{"num_hidden_layers": 9, "hidden_size": 160, "num_attention_heads": 2, "num_key_value_heads": 1, "head_dim": 64, "intermediate_size": 448, "vocab_size": 818, "hidden_act": "swiglu", "norm": "rmsnorm", "norm_place": "pre", "norm_eps": 1e-05, "positions": "rope", "rope_theta": 10000.0, "rope_fraction": 1.0, "qk_norm": false, "attn_scale": 0.125, "bias": "none", "tie_word_embeddings": false, "parallel_block": false, "init": "normal", "init_std_qkv": 0.0357, "init_std_o": 0.0, "init_std_up": 0.0357, "init_std_down": 0.0, "optimizer": "laprop", "learning_rate": 0.00235, "beta1": 0.9, "beta2": 0.98, "weight_decay": 0.14, "lr_head": 0.0128, "max_grad_norm": 1.0, "warmup_steps": 362, "schedule": "wsd", "decay_fraction": 0.434, "decay_shape": "linear", "final_lr_fraction": 0.05, "batch_tokens": 32768, "max_seq_len": 1024, "doc_mask": false, "train_tokens": 180300000, "max_steps": 5503, "dataset": "wikipedia_en"}
Each number is 500 + 25 x the weight over its row's rms, rounded and kept within 0 to 999. Layers, rows and columns count from 0. Numbers have three digits each. The size before them is the row's rms in percent of the matrix's.

# layer 3 MLP gate, 448x160, rms 0.0643, rows 390-447, columns 32-63
100:535504552511491510525489517498506480506493480503526509505426515477513532510523491519498496503504
099:501478481490493492475496497536526509503492500466522551515493507500542471497526496517497499504492
120:525530527506517504514501487515500497530522487464491461532444462498513519515495534474494537478508
099:511504461469463542538441510492473511496517497492567494494468488525483495477499498438484561495525
067:503503514511538472460475458518490464528485489464501484522488501461505508513499453514516527511475
101:489531506484500499472466513491499474528489442502507502525533507479515486510478488479498538492530
077:489494540531501507511512535490452513490549520506484517495514560502492509507501514510497487505494
125:554486449519466530516489527487465519453491519508505506471521510525488442445480509495452530447524
093:519521468477480529513522455512478503491539551554517433487496465498493517491488476534496531472488
068:527490482487490510517492495479475504497508507488521467513517504515482494519467467493481528507466
139:550512516468447527517452517500521470449508461482487506471501510475506503531488548505521466513468
028:507492506488523496500485503490512500495521494538483540503482488470513515498468430497511509499489
025:493500484490517488510468509496502501478513471488503485532503500501506491535465408509528549472512
117:488470511516488516527497481518504482533484488482521503496488459529466504477485470550480501502498
111:503483459503510452491514466532510504486467523533521506454472474494485499451558505504474497504493
030:516518478489506491504509490499513463511490511454493609514493520510486449535473529505514491494489
131:532520461504509484461497505479489567482463557494496509470508482499536499498510503492477507505531
113:496494517524489551495496493510530500481511496486467531579473509503517518502443505495484544504457
090:515535523537489520501452497505530516493492483423483505508507455471488519516499455521507436487477
102:501491525462547534470495471508536497531497511481463481477499474492500539516464478463516483522445
033:471494492498504477480491523488517521504500472516488617513513531488524483501483535501491468475476
102:516445489558474535539529495486478477486482521509493508514530529498484475493523519518487493537520
084:478529491546469500465452503503470552506495505486511491488519491506504518500505498514546489465510
172:520508487510462538526466486494463465524520492489531523527480498489530521495456516515528507477517
049:520464477517477473509513468488466487530504513482510504483481481492486527522491470492466524506506
110:519516517509514558488489499475507488495580496493502503462526490473498540507490521504543459490497
119:511503501434465559479476465463511491489512502506480447485492508477497509483520528471519471503493
031:498496509495485557475465489486484490487495512471489494454454501491528513470513421520495468501491
111:530496490495439519517501497531508517468521511523526521456507529515501550490493532519517494512486
027:543497484499473473525527516508472477476499500530535466528530505486509520511495486530484508497510
034:517528489491541531502479503483501486480528471478479442542500485505494487506505455509505508487505
108:485493489487479539534484508549510486526484478396558508501476472495512499491500499486511490467490
112:550494545519522529481508511490542500515491502473505482487528491488486491509491528529506505542509
075:496503446474486520487502521520507491498513548514513567507461484509514499546498495495516493442505
072:514484478504494508439522511484497501478505545521523423521513477511502488489460516488468497473480
125:509531526530524521497519512463534485482518484486449518525537554474528492563470498527503499520505
092:483522531522511483485466555469514484486508485478483488554501562468542484500490540483517472489543
048:509516513503481512528472548488481507494490501544516562480510549482524466539487488525489508513498
114:498486525537480487519517494464500458469543523504497480530552517550464483489472534515508550474497
071:440517470514473499541477502521483503493496490494549470517515480472512493523537436491511471492511
071:526487503489499509508479494474495469539520508480480461536517504511514491522484460497519513462508
118:495510493524450567541461480511511471461510452473502535520476520436539509483513495501485476508511
062:476508487498469511484521550520505479488505486493477513531504499483521458474510431481512465509524
107:532501479510504493492536473484537470518499520467538490470488435493482523487509538427498535491474
028:489504490507500492513493492505469524492510517527485457498521537501523467559501487521532502501482
032:508491488509483498498503488539520475464480498459540599449474494478519516511525524485488517495501
148:502517489507504486524484521515509520535500483477508490514476516503516459500501512469570490491506
126:509508505529472460559484515497490493490490488466519477466518558472518484527472499500534494496513
133:497524454460507506497484474524477488520520489440502500502512480512525465486478536470500575478498
147:501530516482524484482518516482536502530512520493533499515472458500532533494493508477481555479501
122:513500471459484499518485489536495508470466530467509515473458438485504511450526552482497505518524
117:539516513528497516548486504486505462532517481510504502510533527463509519563485502515500511542479
024:479496520503495478449497525521497508524493450474497452503484499475512502479516523491526490507477
113:499491445471501492488495473502500514510477490472530516459452439498549497478544529450493529483518
116:505501488494503531516518459572472488463497520511495502482496480451486535485510507512520485526548
068:514486499501500471541526497520513509496500521506575474454501483499498494501502535468527524506524
115:549521560547536513474480511480548480466496458504503536548475551469532492525496517496514466513509
079:500465513523468504515475487508437514461505526477511507428461484482493522501505520468503466501509
# layer 3 MLP up, 448x160, rms 0.0606, rows 390-447, columns 32-63
106:547520501510508525536532506490497469502494475515477521532541544505487479505474546510505481516508
093:489506463462508487513502454506516519488491508536523502455471436526468512484548449488483533484508
115:485497512502537502441531536476483505493516477491531505519468463542493489453501516479477512470505
101:534474458519504541526515466497494503464513521514515488483452526550498510493536500517435518513494
075:504501502492486482481533555495515521477513509514501555535504542471534446469531536517494459508535
103:481492565503538460487510499479526534547482477499450480507488537501505484496520515518521490527526
084:463488458512506442502502514497506521537466489528501504561507488514496465504469474500492497489501
128:464518476434525451494490481512539516500522467520480485505488469496494530544521482471514495516468
099:528507466531522479496521527496505493518464512534509477508513515513477476457496553458486552506517
073:498501508474512468491514522492503535538501564482517501507489457518517459464474512496526514510516
137:474513518520534488510509501449501484489538506493534482543493557502509539494514504483507493498481
026:502493506472497553544516484528514515535471498510539605462465518508489493476536477512519488480485
029:488509499481475498470476515476476478464521518522539512484504555507504522516517522503533511494491
105:548493499511540494478540542473527523471562481494446488501511515500518518456489493496481502508471
116:489488502497478513518495447488498512507507494493547498464492500509536558509565483491508479530482
030:484518509492502489452478547498497483529540496512494466504511498504517455541478525509510514491498
117:481511492483519488522506511527499501481439515465547505498453526510513489466533484485466497512526
114:457493481468470488495526554497500501499484502524514491529475532499507461479516506497474539505518
095:515525529502506523536486539483477481492514502522467573502490566491509508521519472514458477537501
102:504540472505545454475486500530493487533518457521516462523462503489490529503548470496527523481513
034:452510517503497496500483497501493487486515488436487445470498498496512509530502427464505464495473
117:493480486479496523505491459547523469521482492527517505469491515491513524565523487505497515517476
097:477461491503534505499545537501509472468524525546471484459470479538476535506512464500482507483519
135:507511512494539489513500510522510507513492510497516497430494508487535500491527494521510441488501
054:493471496493494471506509501527505516483503539519493545523485483507509460509507489502467521497503
113:517491513513492508519490539474528472492501536478540510515507483518546523512513495502502515528480
108:474498480492485517492523509492481467500485523490501479529496527486485501503511510483515507502535
036:541483473501510513512522501487492521473486538485493495472500514521474498492479453504466539510518
117:503473495544501484488493497448484506514480496518473499488529519514487457529501495509462475521510
031:525491477522507491504485500514476507509482488469505671529462483491468516517496473499487515491472
033:482489478487508504515494484518518514513509506557509515486484500481499464505548495533499487493483
120:489458491484498517501542512534517502556483469431500506476472483526480497469470476514479477503458
122:499517528485516505507501479522541503498479493522514527463457509508522509464524480490482502501549
077:475515496504517524525471520485475501507538472485452554515488498502486491535535433512531443478498
076:508476513523470506558528494486493491499503532487520491458520533497492526491474560520505490540461
120:509517468470501509494519508498517510514536479485540497510463463508501526477514497506535548522494
098:465502456468478528500499517528505513475488519545522472488528516499524491522500516494526480529507
048:486478548529502458499481492485463503541482495501464538528480497486545527489518554491501483471502
121:463492500481490493494473472525469535509490533507462496467446495500538543503531457513510419510486
070:478540456456496488493511480552522518524508477480489477542467493527492527536536463482494522476514
072:518509422485498507540512447509474495508518528533512470486492464525480526505489516492503523487494
109:531480450508494486517514487500544469513499489453477493522511496505511497500458467461503512451553
061:520493524476487496457527511511465504503530458500521523452516481483508513479544493518486506489475
106:536499511450515510513495472518467500520464452505486528492505503481492496526509518530546524519482
032:440521476511506483470471521517515475483507481497516423542514535489527493500494459501522485488523
031:523481478510490527518506496512497533494502516506518523470504516508487515474487475517477512501491
136:523502506502480513469489488475571526506509467485477496491564467496490472479450508489499469521444
119:532468471514461500517523520485467488479508526541508522510494520523505469500478535494472547517543
127:498521491482531529506523484527477462518481515460471493522499493512515497511533523483507527493516
154:485513550503544471498536533448514499517522522489526502511491521527535511487498521492491507509493
121:508522494541499506492487519462535465546498465478471486510526543488483453517485507493520488526529
113:520455492519515449535528473525485495516458517510475501532499499500518527501499463478473494487465
024:516487522465508490473538461499481485519468476520520530501519536500474525552481479501475518523490
115:482496486473487463538526496532462555546484509532493518469445507488477523473498496486491515521461
140:516534484462477490490462522453525490546522494468487521522502490527537499534473481461501528501483
075:522499470484524526477529463493497520484527576517508480488482495525489513519469443491465482488484
118:473473479487475507490488503491494511530498485496505489506494521506499493498467513505496512492468
080:446518506492515489484497480484482488508488475481498477543520479546496488480491485475492535461515
# layer 3 MLP down (transposed), 448x160, rms 0.0589, rows 390-447, columns 32-63
104:489506480516485467518500501498508444497484494542496492532485521461512479526490489458478478507471
099:504490430465538454472481486504534449484494491501497481461522468506443481514508529501485508483499
122:451505481526549549480521523471494499491504482486543512464473484495499489494502508475500472496479
108:526519511551548495498540469486538510460498514525441502503463539475535523535509449553459483519496
069:506533548509511505505528494495459465562524551542482522499514502514538504464516482476489522471463
109:499487596519532477518509464521489535514489525465457484512459529505496477497548497507508469542486
083:475501492456503548498506456507534491492495506497524538455477495498526514500519507507503474524534
120:555550458531542514497506521460517500507494492512529515487467479482511524461510514473440525463492
099:535548454502481528504538507496487515512468519496496475490531466557461502485510503476491499478498
068:492512541507521480464496497525495498522554538493520496516548513523527507490455511487548482498542
138:479496477484509458537515466476450528555504541489553523508482513513497512489549479504496560507551
024:530500499484509502501466478487461479494485464502479484490482505536472506505498483521517532520497
024:550485511501528503509506508508507489510558494539511463469504511493529509502458516500512525476507
114:463494516485447499493459445513488485541440509512566515478479497476473501524498514516516509503536
113:465526462480511502518480488443495451454528504520521513477506483567492523472521485497519477539459
027:511458505479536481525533519528515469507529477513467507507530501476512510496480490529513498514491
120:480513492471445541541496510521502447504510469454506492529515514593482501505502490531501514520538
117:521523509573482537500484508469492535481505492441502537549481541538497529457496535502498522515486
093:506504468451491486495531504500524464515528542489549528479501504502468509495491468484484547475477
103:503506540508452540489536480512510523489503488509445531542435492495514519489514457498503490519487
028:476498448469477506484520515497484486514505497494472491496502489481463549472511541474529514508516
112:491479498492550499466499513517528473523478517518483522522517507499479427477470511492518506472503
097:545480465446512511515528447504497480529506504499525519510533541443465520517495516481504536542471
145:504525438481547502524550463496513524477463489486515477463491511479503495524517463501512521506528
046:472499515462489512515526483490536472490498486519489479486479460485482540498504473517505525451481
113:517458496502461489524508464504478516470508496471519470525520535469494508504497493501516522464537
113:449526440495512522479515512470522496491515498436479514511554492575520504519488477459480519501511
032:492514481509505499475538544480538498495489492518500543484480503488494475499481475493498534499415
113:469494532451510516526466492493496531516520489487477497564470479426522474474515493499498517497507
025:526489495538508484516489505522520487542490528529526511484469504482478457542544502510502470526534
031:524531500523506456518472497555503497485478466534521477546494538506491498496528492523475487522519
120:495507484457534469475490486445534529487476482540413481506508518566484477509481471503455527534493
120:539485522488498515501518472470494525541498522489496499511462524570479516455496493507491515514535
080:511509522504503508507494439497474483502522509475472555487535563517514491474529471513536468536532
075:509485534501482491511471490487536516503491480493431509513482541502534548521500476522504486519529
130:496536548488505518477510553456543491507519472489477496535502562481547489552493468497522456521508
093:504517500466528502513497484490489477514477482517535475512498513409494503481511499527499501489509
046:554459525474440510539509496528486510490477511517526514470502500536499494512542526502549469477529
125:539531472457470512448511541490509492532486474527534507518496481447506491516497473495469507524510
071:484504477510459466517475504542504462466540479467497465488497485512546508515524510528482535490500
076:511483518544530515516486453478529500555519523473504493507510497535499517497514524515522467555523
120:526478464532490518506514488520523460480493443451464492512526492494522489500462491503478505488542
060:532481515474477510483493533494464494504516498527517485507540521585514527506498496451513448438508
109:527500461461492492514517451513484530498493481502526476479511479429431523540497495511477509514490
028:490520490525498483506470487480492476521494503513532514483470512526512517496497506496508499461489
029:540509458540486510453499510490496540488477514535511538480528471496497505490480506528495503521521
140:496503487563486503514507512515522463486519491500522545531501505526508480440520473483506457521512
121:485471535484473476520494518512494484518513482498516505499561532487481483497503497467499521494435
116:502501503505509520523528542512477485500480525479470508518493479686487499485482539478554521500535
138:445489537501482531498487522509480479491494501478570514486481550610499489463500519491539477504523
123:499493483506492474520501487501511493529464487450481523479490521458486479465504500477514466504559
116:490461503510519480493524482511514508479510515506486495488521475550474479510482506481464487481501
022:502493521467523510473517542476469457523499526530495496488461493554463480469498529512557513518485
121:498493487482487477524542532489506552490503493544483496507456513490473515520480490468518521498444
134:529501477473475556508513457546502482468513528514468520498496479391490530492506513500499521536546
073:452520460455524550512505491499486488471525521489488487505512495478519488520516468526468531498486
117:513531508480500486536490499511505562495530499486484493478481489423452520467509481533516531471534
081:462502502510477548481517478477529475523503513513462510523493522523479513492488477477521554466499